{
  "n_head": 2,
  "head_dim": 64,
  "d_mlp": 320,
  "vocab_size": 1024,
  "norm_eps": 1e-06,
  "positions": "rope",
  "init_std_qkv": 0.0438,
  "init_std_up": 0.0627,
  "optimizer": "soap_variant",
  "lr_head": 0.00782,
  "batch_tokens": 32768,
  "doc_mask": true,
  "train_tokens": 137300000
}
Each number is 200 + 40 x the weight over its row's rms, rounded and kept within 0 to 999. Layers, rows and columns count from 0. The size before them is the row's rms in percent of the matrix's.

# layer 14 MLP down, 128x320, rms 0.0627, rows 43-127, columns 256-319
092,200,245,104,173,153,265,244,211,223,205,239,233,242,152,224,158,183,144,230,182,208,213,213,238,174,216,248,226,233,247,198,226,207,171,269,234,249,293,168,185,211,245,255,206,93,145,195,242,197,146,188,178,208,189,264,186,173,137,251,274,218,213,220,196
102,111,163,168,235,196,279,137,189,239,213,223,236,210,211,219,190,154,232,234,146,143,181,208,237,212,219,163,162,200,238,216,296,208,171,205,216,248,167,238,143,249,173,200,226,126,272,148,208,156,195,268,193,176,262,134,152,242,114,169,246,215,197,195,203
112,157,227,145,234,203,162,221,207,162,202,197,231,157,179,159,135,236,168,228,125,180,162,257,149,183,150,188,216,119,198,205,230,138,118,217,235,169,225,179,226,130,232,285,184,244,231,216,186,213,177,148,168,292,186,231,119,191,169,203,218,217,209,209,167
102,178,189,198,228,199,167,99,180,178,260,281,232,183,180,245,131,179,202,211,187,216,232,204,243,210,245,183,122,189,163,276,201,150,185,161,100,161,200,211,209,190,236,246,202,230,243,175,215,200,248,204,154,184,202,175,234,165,162,202,199,225,96,253,169
106,157,207,261,222,198,177,222,215,140,270,193,209,203,165,183,271,246,238,198,253,192,211,186,178,219,223,161,219,254,160,273,186,139,146,180,152,214,209,153,188,283,216,96,180,226,266,177,207,242,253,209,191,153,308,237,171,242,180,171,185,116,215,219,183
101,256,225,158,114,225,175,251,282,242,184,262,158,224,216,158,254,181,221,229,274,149,205,149,210,246,126,234,250,192,204,257,217,179,173,228,225,215,169,138,235,159,148,207,220,143,212,138,227,272,191,203,145,259,198,133,196,223,214,173,224,232,235,166,185
105,196,175,213,216,172,206,194,269,197,184,203,185,292,211,195,138,203,117,215,142,273,149,146,293,129,146,245,133,180,175,170,244,184,221,154,218,216,207,177,96,113,246,208,237,208,145,182,214,176,124,232,124,213,236,180,251,237,177,185,199,254,234,217,240
103,165,203,199,135,166,205,273,196,170,244,168,141,232,214,181,242,254,178,71,199,218,210,230,241,181,155,169,288,154,239,269,156,182,237,219,259,132,201,149,114,159,248,184,253,209,109,153,212,212,204,228,198,99,146,226,208,244,138,169,162,248,165,239,218
099,209,280,237,252,206,181,212,252,151,224,204,176,250,235,225,182,196,216,238,128,217,191,221,145,214,216,248,164,224,237,144,200,231,212,178,181,222,249,198,180,184,186,187,198,155,109,286,221,211,175,142,164,224,185,193,232,193,256,183,106,237,179,232,149
094,169,184,249,177,181,199,235,183,127,185,268,217,188,180,204,152,182,242,171,229,278,199,152,260,246,248,170,206,213,183,122,173,173,198,268,236,249,241,199,169,189,154,190,198,218,224,191,151,148,106,245,192,142,211,190,174,172,174,232,237,253,177,164,224
102,221,205,223,237,205,174,214,269,110,235,240,217,212,230,241,168,179,208,204,212,208,178,214,160,217,204,306,205,145,311,175,138,269,204,231,171,250,198,250,203,167,114,229,167,210,193,168,253,167,194,260,192,203,314,222,217,159,148,140,197,204,217,223,147
105,175,139,279,209,252,167,171,172,169,243,185,239,206,226,206,197,246,259,150,232,240,180,147,138,162,144,160,185,154,257,195,166,209,257,187,229,244,113,222,222,237,148,265,312,219,234,212,203,230,142,157,265,265,196,165,202,155,218,248,252,192,105,206,193
104,195,183,196,225,181,150,222,243,210,269,262,193,162,214,189,245,243,165,182,149,233,138,262,314,260,247,280,181,269,214,170,205,274,189,215,142,171,243,298,217,269,243,139,194,292,207,226,199,205,235,221,83,184,272,169,247,166,250,142,156,214,234,232,181
094,197,188,259,183,176,167,216,257,216,268,229,280,180,192,99,189,181,159,152,261,207,192,205,257,178,229,149,212,240,201,180,250,217,137,132,296,213,248,110,222,179,172,270,239,174,151,180,177,248,256,212,182,138,192,198,223,186,213,215,150,170,176,232,162
101,148,233,208,195,202,128,187,175,208,203,227,220,201,228,170,137,154,151,244,221,240,264,232,222,175,212,168,212,178,209,96,179,283,174,177,173,276,210,190,177,237,271,212,185,199,172,228,288,114,140,304,171,141,218,170,179,126,208,188,233,217,237,208,139
091,224,203,182,209,146,240,127,182,181,171,202,246,261,158,244,143,198,193,202,111,94,174,290,190,186,153,144,203,238,252,170,185,151,177,257,227,184,155,225,244,161,184,221,152,138,240,216,218,256,183,264,188,245,151,186,205,145,148,135,212,206,241,260,172
096,182,224,152,205,169,172,241,200,171,204,182,217,196,233,208,198,238,234,130,247,166,253,235,230,255,118,212,278,130,175,142,227,112,131,209,212,209,201,213,206,260,125,134,186,210,229,206,167,143,189,199,268,170,213,218,142,180,237,97,188,158,190,284,189
094,200,164,217,135,234,243,180,196,255,163,254,160,193,193,224,157,188,213,133,247,215,164,223,225,168,154,193,149,212,196,273,186,242,234,200,190,219,183,221,151,206,239,282,202,184,160,184,244,225,156,179,232,143,170,223,298,170,126,187,202,191,136,139,160
097,215,206,165,264,198,196,219,142,188,195,183,226,175,209,133,131,205,137,231,236,234,284,273,194,231,259,117,218,253,204,231,203,219,181,249,236,212,194,155,166,153,212,174,171,186,247,211,161,301,199,225,201,170,210,134,196,241,120,277,140,211,211,167,254
092,195,221,136,147,171,207,168,287,182,204,217,187,148,205,224,159,177,127,243,161,131,233,178,153,218,241,218,281,191,220,149,171,234,176,229,235,222,241,157,208,194,104,160,269,135,167,243,253,207,162,286,230,252,200,255,208,196,191,224,206,168,198,171,212
101,185,184,154,210,136,244,184,171,243,162,286,228,190,181,181,141,173,197,188,163,238,216,192,161,208,174,221,161,174,224,190,221,244,189,192,185,153,151,219,221,142,183,149,253,211,221,123,205,230,149,179,239,239,193,198,222,124,199,241,216,153,182,192,214
099,176,196,135,240,223,263,138,131,174,247,301,245,232,259,242,171,162,131,207,167,235,138,246,146,226,179,177,249,160,155,241,168,202,188,208,206,186,190,174,187,173,183,237,230,186,200,187,168,247,183,179,162,194,159,188,262,157,148,220,215,232,196,185,183
104,241,225,225,195,152,178,181,157,244,227,161,118,155,224,171,164,233,252,163,234,162,217,182,212,253,219,251,183,241,233,195,174,219,176,145,213,151,197,222,208,234,141,203,135,251,201,178,208,186,161,255,188,207,257,192,186,169,145,166,183,151,192,192,219
107,151,163,228,165,187,159,262,194,235,197,199,166,257,178,229,133,266,253,233,254,192,150,213,195,188,205,193,182,192,234,160,211,207,177,235,220,148,222,229,234,220,234,237,203,203,108,214,174,201,199,264,222,222,167,156,185,191,231,168,204,255,186,140,160
100,207,209,243,200,190,246,185,226,176,223,219,198,216,215,264,156,205,239,213,208,203,211,179,226,244,178,198,211,205,139,163,183,149,175,166,145,122,163,203,196,183,147,235,223,175,139,186,188,218,211,198,219,281,189,172,159,220,213,213,149,202,213,145,229
096,225,256,147,172,246,169,181,212,210,169,177,153,246,238,156,212,257,170,166,193,181,167,173,166,195,182,197,209,173,198,215,224,234,151,175,142,212,237,240,152,231,237,159,258,197,198,174,218,195,164,212,156,179,179,215,186,201,175,169,178,175,149,214,212
100,202,228,163,155,140,224,207,246,249,184,250,214,211,239,247,234,149,129,249,172,271,206,233,229,205,222,172,230,164,251,141,207,192,153,171,232,185,284,162,146,147,281,165,190,203,144,265,255,207,105,190,247,176,150,224,182,170,202,239,176,195,169,217,193
106,245,181,219,243,213,171,225,182,196,265,183,172,241,155,160,239,170,242,164,214,261,162,77,198,202,260,235,193,144,183,212,222,157,178,304,179,231,194,168,240,221,249,201,162,218,268,142,195,201,196,237,165,169,149,202,179,220,217,158,194,172,150,163,204
103,215,209,198,211,196,159,189,218,184,141,248,200,239,165,176,202,170,213,147,233,179,225,204,274,233,220,220,181,171,240,212,196,256,265,202,142,290,211,215,209,265,185,198,191,195,123,129,200,218,150,163,246,233,300,227,191,165,195,184,271,234,180,177,250
102,208,220,202,161,110,217,273,137,166,124,286,188,185,193,175,157,227,165,192,163,174,221,251,173,214,209,195,167,235,197,229,208,188,193,206,235,251,231,179,214,187,147,241,225,243,269,178,279,246,282,153,190,229,171,230,238,196,196,226,195,224,157,204,236
099,177,218,187,207,169,233,261,185,191,160,184,235,280,231,270,185,220,244,202,199,176,173,123,184,259,224,200,242,207,141,255,89,191,265,245,212,196,213,182,145,156,187,242,181,168,186,155,205,251,230,159,289,147,256,213,175,161,219,278,265,202,238,239,181
099,159,203,151,181,238,233,156,85,164,183,177,250,172,178,133,197,169,183,155,147,132,160,195,234,179,269,174,120,163,161,222,235,138,178,187,229,244,207,206,253,231,227,202,212,220,205,128,186,234,242,155,139,241,233,127,204,179,143,262,223,220,122,176,155
095,87,302,263,218,244,208,173,135,233,142,189,212,129,147,233,210,142,193,176,172,186,161,220,204,251,216,201,140,212,257,189,185,157,240,245,193,255,202,210,194,243,122,276,198,154,180,222,216,204,246,221,219,237,163,205,250,153,242,287,168,186,198,212,172
102,203,230,137,169,124,210,198,210,218,219,225,268,231,173,238,195,184,210,180,198,192,255,161,213,168,274,146,200,263,196,198,170,131,207,174,238,200,207,259,308,239,206,238,226,254,156,234,152,230,175,209,177,185,187,196,210,226,231,232,253,284,174,182,198
099,170,232,223,245,178,201,150,226,190,200,213,205,203,274,140,236,203,199,229,219,123,168,187,235,192,232,143,170,184,187,236,243,202,165,181,244,222,231,265,189,264,218,232,235,190,220,223,158,239,168,186,212,230,215,228,142,125,209,215,210,195,178,151,236
100,211,165,173,157,229,244,168,193,198,157,224,172,188,161,215,152,278,265,145,176,193,276,204,276,217,203,190,241,130,168,270,136,112,185,203,218,247,122,194,158,135,209,173,236,192,208,141,204,174,149,154,248,182,170,194,166,195,235,226,206,198,223,293,147
105,162,257,134,156,173,223,177,178,242,162,256,305,206,247,156,209,142,197,234,234,108,160,201,240,174,255,154,189,190,189,259,161,178,275,232,285,185,174,233,235,179,220,206,181,167,165,188,227,194,157,176,212,82,289,218,216,176,199,216,215,257,182,240,221
108,216,230,242,214,178,219,210,241,212,249,210,188,187,286,209,264,200,214,256,239,229,204,213,173,212,254,177,172,198,238,144,172,205,229,216,235,185,229,186,213,131,147,189,220,196,159,205,164,148,289,200,253,203,168,224,156,227,194,153,209,238,262,212,221
103,211,209,159,191,177,222,230,179,220,225,259,182,236,182,241,206,261,241,287,180,194,136,191,191,196,196,235,255,185,173,286,249,276,134,227,150,252,229,191,222,202,217,177,209,244,236,217,174,256,154,111,136,167,214,162,218,236,169,205,265,176,244,248,208
109,271,223,189,201,145,177,196,230,217,210,246,121,223,123,185,211,209,163,169,208,172,172,201,273,167,210,184,186,175,182,240,203,152,204,247,221,211,288,128,258,187,155,229,223,174,203,226,197,135,223,231,178,199,167,253,147,252,250,173,177,216,264,199,230
097,244,214,200,162,72,241,196,213,189,249,234,296,158,203,202,181,123,118,224,155,200,187,217,241,136,229,209,177,204,157,198,173,193,235,238,207,268,218,208,222,203,267,181,196,225,248,193,209,165,194,249,247,165,153,178,243,108,182,171,236,233,175,287,121
096,247,198,160,164,213,286,132,233,203,219,147,250,147,158,186,225,176,222,270,187,227,144,212,134,197,138,184,194,223,198,224,241,217,171,207,186,123,152,252,253,226,216,242,227,189,150,262,164,230,206,182,176,233,242,214,241,153,167,219,198,189,211,240,161
091,253,168,191,203,208,240,206,180,188,149,217,181,210,270,164,191,139,192,255,174,200,274,190,174,171,212,226,227,206,154,150,201,200,227,225,182,230,258,229,229,144,237,184,206,206,166,116,229,240,237,182,210,200,175,233,209,199,295,212,129,167,191,234,213
097,183,209,152,227,249,208,191,228,212,169,159,208,165,170,198,183,125,215,193,239,150,206,185,135,152,198,209,208,200,233,137,199,190,244,173,143,237,300,201,268,197,203,90,234,137,239,165,264,182,241,198,164,171,186,315,195,223,184,212,206,252,239,215,133
099,160,170,169,211,244,254,245,217,263,175,240,241,232,189,201,242,165,257,186,190,174,221,236,248,103,190,265,154,216,159,187,234,94,197,231,180,193,215,227,231,260,207,231,195,166,220,144,217,178,243,236,203,200,231,228,215,144,249,201,213,230,173,155,225
098,181,211,144,184,171,267,154,221,199,204,256,160,172,134,230,177,158,233,247,136,184,222,174,210,178,176,195,226,212,225,251,187,176,219,154,206,216,227,127,216,192,180,159,184,117,162,213,262,217,183,200,263,231,124,232,144,176,194,172,171,199,265,218,134
094,225,185,236,267,182,216,261,168,220,184,127,225,183,148,222,222,184,223,143,185,272,195,254,155,207,199,138,176,211,172,124,193,209,234,200,249,257,226,188,211,225,103,184,194,209,202,234,267,132,159,213,210,141,276,201,227,193,267,243,190,306,235,211,178
098,102,167,195,209,201,158,198,238,217,169,177,181,153,228,203,243,250,162,145,140,184,192,249,218,199,282,211,214,163,120,168,176,186,211,188,194,239,168,201,162,269,175,173,231,144,213,237,209,199,227,269,278,151,130,208,211,199,234,236,205,189,176,166,199
106,140,146,198,171,281,317,172,171,221,218,188,264,208,213,182,181,131,244,234,216,188,170,221,259,224,203,149,231,210,179,177,219,200,234,233,211,178,160,225,206,187,201,228,98,240,254,174,294,185,232,259,134,132,208,197,136,251,347,149,195,205,182,256,186
103,272,170,153,128,130,136,183,91,168,240,232,216,201,195,187,213,201,168,232,189,208,188,204,224,143,190,218,158,225,215,253,164,193,158,159,198,174,254,206,197,281,206,214,209,244,159,218,180,239,146,133,198,231,217,220,244,206,225,200,259,105,184,218,187
105,192,228,272,240,200,212,216,127,120,216,244,272,162,200,139,172,219,227,165,191,224,275,267,245,125,126,166,188,226,223,189,226,153,212,255,181,232,190,300,185,242,138,178,117,179,178,227,281,173,200,215,217,197,164,152,242,112,242,208,213,215,237,187,175
101,193,177,182,269,199,219,136,223,231,263,213,202,137,205,244,229,212,189,275,154,248,247,176,198,151,146,231,178,198,244,226,217,235,253,143,169,260,183,250,131,240,251,172,216,289,271,153,221,233,235,175,280,199,176,178,248,249,153,238,259,257,266,148,134
110,172,249,202,189,227,202,250,245,138,182,177,172,233,165,151,220,160,193,213,241,184,162,135,212,247,193,218,132,230,278,131,267,200,163,204,214,252,228,174,207,196,87,213,276,214,243,194,151,148,220,149,230,181,223,243,239,204,226,255,216,179,225,112,279
094,234,203,166,171,156,229,241,255,192,260,207,211,130,182,278,202,119,243,218,213,113,175,180,180,228,301,152,220,193,228,203,231,194,152,237,250,162,239,189,187,238,191,261,170,189,204,207,152,284,163,106,211,185,215,219,233,203,175,276,242,213,181,165,107
097,210,206,180,221,118,169,247,206,162,153,208,227,239,133,79,259,184,142,251,198,161,246,151,188,232,233,193,231,250,118,245,275,189,158,147,197,165,120,248,235,194,204,187,223,127,230,194,137,194,143,141,213,214,168,106,96,215,135,112,224,182,220,293,187
106,200,185,189,133,223,258,196,277,252,204,168,211,233,278,180,169,206,112,240,144,139,190,170,243,179,172,202,133,239,203,170,278,194,156,244,166,227,255,229,203,211,145,279,196,207,156,186,185,275,313,142,146,183,192,243,265,168,173,263,239,224,214,173,217
105,112,238,135,177,178,252,186,231,152,154,207,226,226,213,162,149,202,141,247,159,218,246,159,217,221,221,194,214,142,195,192,182,260,320,270,228,187,225,243,202,212,184,273,154,170,198,178,243,177,212,188,174,235,234,251,216,146,210,211,234,205,189,226,172
096,209,299,210,235,202,136,217,215,155,218,209,257,151,218,153,166,236,237,158,195,196,220,222,225,276,233,176,162,176,162,217,147,196,284,211,259,243,212,173,182,161,229,198,208,214,251,144,201,177,269,227,172,141,166,267,214,162,187,171,189,223,214,227,152
096,186,201,235,181,240,150,251,215,226,182,277,244,190,246,252,180,127,206,304,185,241,234,171,198,172,169,172,192,194,202,144,152,206,249,186,153,248,138,163,151,237,248,279,211,191,168,207,208,181,169,163,168,229,235,116,202,184,209,215,224,167,149,217,187
106,218,221,231,221,169,172,256,172,301,163,217,234,166,191,172,217,184,278,193,247,243,216,227,156,240,257,148,200,177,218,249,227,257,156,218,242,230,240,96,208,165,252,188,219,213,199,184,204,160,189,118,221,224,246,235,224,275,167,184,173,140,178,246,249
106,180,210,156,177,161,287,163,123,226,186,207,186,258,128,136,225,201,187,184,295,220,175,183,210,225,134,289,216,233,253,144,146,192,264,241,216,219,209,219,128,232,186,174,231,235,179,210,213,237,268,187,222,202,310,192,197,164,267,231,205,159,182,168,230
095,185,217,205,159,182,230,232,196,187,153,234,168,166,112,183,172,143,172,233,240,259,168,136,227,230,160,231,223,216,198,210,197,129,190,216,225,181,219,239,279,182,228,270,210,199,257,225,205,206,243,258,193,242,153,172,114,164,176,299,198,223,246,173,165
094,202,218,187,227,174,153,269,154,219,218,201,286,240,265,132,224,236,194,186,253,187,242,201,129,147,214,235,176,183,195,209,203,229,172,227,217,248,182,264,160,225,231,169,249,228,224,178,204,215,247,164,180,246,165,171,133,150,198,149,233,249,211,165,218
100,187,203,181,227,169,234,158,203,224,265,160,188,264,205,226,170,211,198,141,223,268,317,159,241,170,196,182,188,147,210,181,193,248,154,218,225,275,316,212,218,210,221,255,242,244,249,160,185,188,228,162,208,164,189,185,133,217,286,224,223,194,293,174,166
103,271,162,182,260,198,175,168,225,225,195,193,202,98,179,216,130,178,212,181,255,212,249,152,171,221,269,167,160,140,153,179,213,157,180,184,192,227,228,188,254,219,195,281,176,247,224,158,222,227,202,187,205,148,180,195,223,193,107,188,191,149,237,200,238
102,225,201,145,104,141,175,167,232,224,234,246,233,184,187,232,186,194,259,252,167,157,192,201,109,144,214,206,211,176,211,161,132,171,212,163,185,178,140,195,153,202,273,217,167,177,198,208,151,172,167,142,236,201,186,210,149,164,231,239,177,191,190,193,269
105,219,126,244,141,188,147,244,247,207,174,230,213,235,208,195,194,317,165,225,157,170,205,191,268,162,148,189,211,250,239,147,86,199,222,202,184,155,168,268,202,160,223,220,169,127,216,222,244,183,236,153,163,177,137,110,231,228,132,187,165,236,237,174,182
100,182,251,191,161,193,166,208,155,147,233,184,164,233,250,182,220,107,184,242,192,144,241,206,211,221,210,237,207,246,173,142,193,245,167,157,229,219,242,259,278,225,231,201,187,246,215,204,242,260,181,154,216,242,257,158,252,152,227,232,228,207,225,201,232
102,256,195,162,219,157,209,214,258,271,182,280,156,196,180,276,146,188,167,221,175,207,208,264,181,210,201,211,214,210,185,127,134,214,189,153,181,183,201,203,148,237,226,162,191,158,160,179,304,180,231,142,221,154,171,167,175,235,157,152,213,193,140,230,252
091,179,164,133,189,102,199,201,213,190,242,157,188,246,270,179,216,194,217,126,208,197,206,161,231,191,249,284,265,199,150,181,231,98,116,206,201,172,233,200,214,165,188,158,184,308,224,215,204,163,207,238,228,157,187,141,206,183,167,232,165,239,182,244,229
102,258,97,160,194,200,196,229,162,188,208,269,107,163,182,171,157,169,181,217,204,261,181,187,249,194,139,232,191,183,132,193,101,183,219,163,209,164,200,203,220,169,225,219,166,234,261,201,198,273,179,202,237,218,285,140,191,204,210,152,105,193,162,212,340
096,207,137,160,192,182,171,260,147,211,222,237,215,201,238,193,187,197,95,226,212,189,222,122,225,271,215,132,271,124,219,196,205,210,179,188,159,209,129,174,168,284,161,182,265,186,252,224,219,178,273,158,300,177,225,178,188,219,161,204,198,200,231,162,123
100,163,203,213,172,194,208,207,213,186,150,247,168,207,161,277,111,219,202,198,170,185,251,142,197,143,250,198,213,111,165,208,148,143,193,147,215,155,285,176,212,94,227,189,198,218,193,141,189,239,182,252,194,160,208,229,213,261,259,151,185,231,258,213,256
095,219,200,184,172,237,132,218,162,162,228,132,178,195,225,191,257,246,238,196,183,243,193,164,200,206,168,231,181,151,193,226,202,245,204,250,217,241,245,238,184,257,234,236,233,233,223,211,169,154,210,167,150,281,226,244,220,290,183,149,220,164,171,218,158
098,219,137,250,176,177,179,231,176,246,244,220,137,235,221,222,138,219,216,197,198,220,156,187,240,183,147,184,200,185,229,212,204,151,196,133,199,110,235,147,193,211,297,253,211,202,197,172,245,196,162,201,216,203,177,272,220,241,198,199,179,189,223,203,259
095,256,184,166,155,259,201,205,166,189,207,159,229,225,213,207,142,276,231,177,171,247,200,239,121,180,157,187,154,204,206,269,243,204,224,155,169,218,232,170,199,173,203,280,222,232,169,221,205,202,223,201,213,241,247,195,258,234,208,206,238,277,176,111,188
098,161,189,193,237,249,206,205,172,236,222,213,182,230,155,138,224,227,185,211,208,241,268,144,146,176,216,177,167,179,175,206,237,166,266,249,137,192,213,197,155,248,177,125,246,158,201,139,169,191,212,195,166,206,194,229,176,207,131,213,235,239,170,230,263
103,219,150,196,200,174,239,148,183,172,151,139,133,156,182,189,257,170,189,182,180,191,222,175,129,135,162,165,219,220,193,237,178,188,201,230,239,236,181,114,202,186,165,203,192,160,196,222,251,197,205,165,229,183,168,135,243,240,212,177,139,164,291,165,248
097,241,197,187,155,263,224,156,264,227,173,165,163,207,240,216,170,250,231,190,195,182,216,315,185,222,173,252,201,275,189,178,164,223,219,227,237,134,189,129,200,161,213,151,185,175,145,168,247,222,222,236,250,170,160,166,200,203,200,162,212,209,228,203,270
101,172,215,125,193,186,212,224,225,153,198,225,191,144,184,210,129,174,224,186,187,254,155,202,174,224,194,156,215,202,190,168,208,245,199,199,201,178,201,212,195,248,248,196,180,226,159,191,179,227,177,191,281,217,172,217,278,209,202,190,120,179,190,172,278
100,184,173,242,220,228,216,252,141,187,268,153,183,203,248,236,248,132,232,122,189,218,171,231,184,140,210,117,116,205,203,154,207,150,207,226,221,279,190,165,286,223,186,203,235,194,187,221,243,196,191,130,236,228,196,148,160,225,187,183,142,249,297,232,259
094,183,189,215,120,136,246,130,248,170,190,251,207,124,194,231,186,177,224,211,166,214,286,163,277,269,250,240,260,118,256,197,187,216,220,208,261,211,210,97,199,235,140,192,191,215,207,147,249,144,266,226,142,158,214,256,162,264,242,213,161,270,190,203,241
101,223,297,238,265,186,232,202,170,208,240,167,236,143,196,174,224,172,187,206,147,175,223,198,213,183,282,203,97,238,210,151,229,255,147,164,133,217,177,273,218,207,267,210,171,255,233,191,143,223,205,194,145,189,133,255,192,174,277,231,239,210,258,191,191
100,211,155,177,195,181,148,284,172,238,204,186,219,273,113,244,174,172,295,213,197,267,238,203,185,173,179,174,140,166,171,217,153,129,252,168,200,230,154,178,235,144,199,167,224,228,299,196,177,198,236,225,228,190,173,189,240,226,179,201,183,222,262,210,159
099,200,214,188,222,274,177,192,260,262,218,188,190,212,101,297,218,130,189,251,188,154,195,158,176,316,201,266,178,194,172,283,218,232,197,136,195,158,174,274,198,200,165,190,263,191,211,171,197,207,251,200,196,187,158,163,246,250,176,240,286,191,187,104,163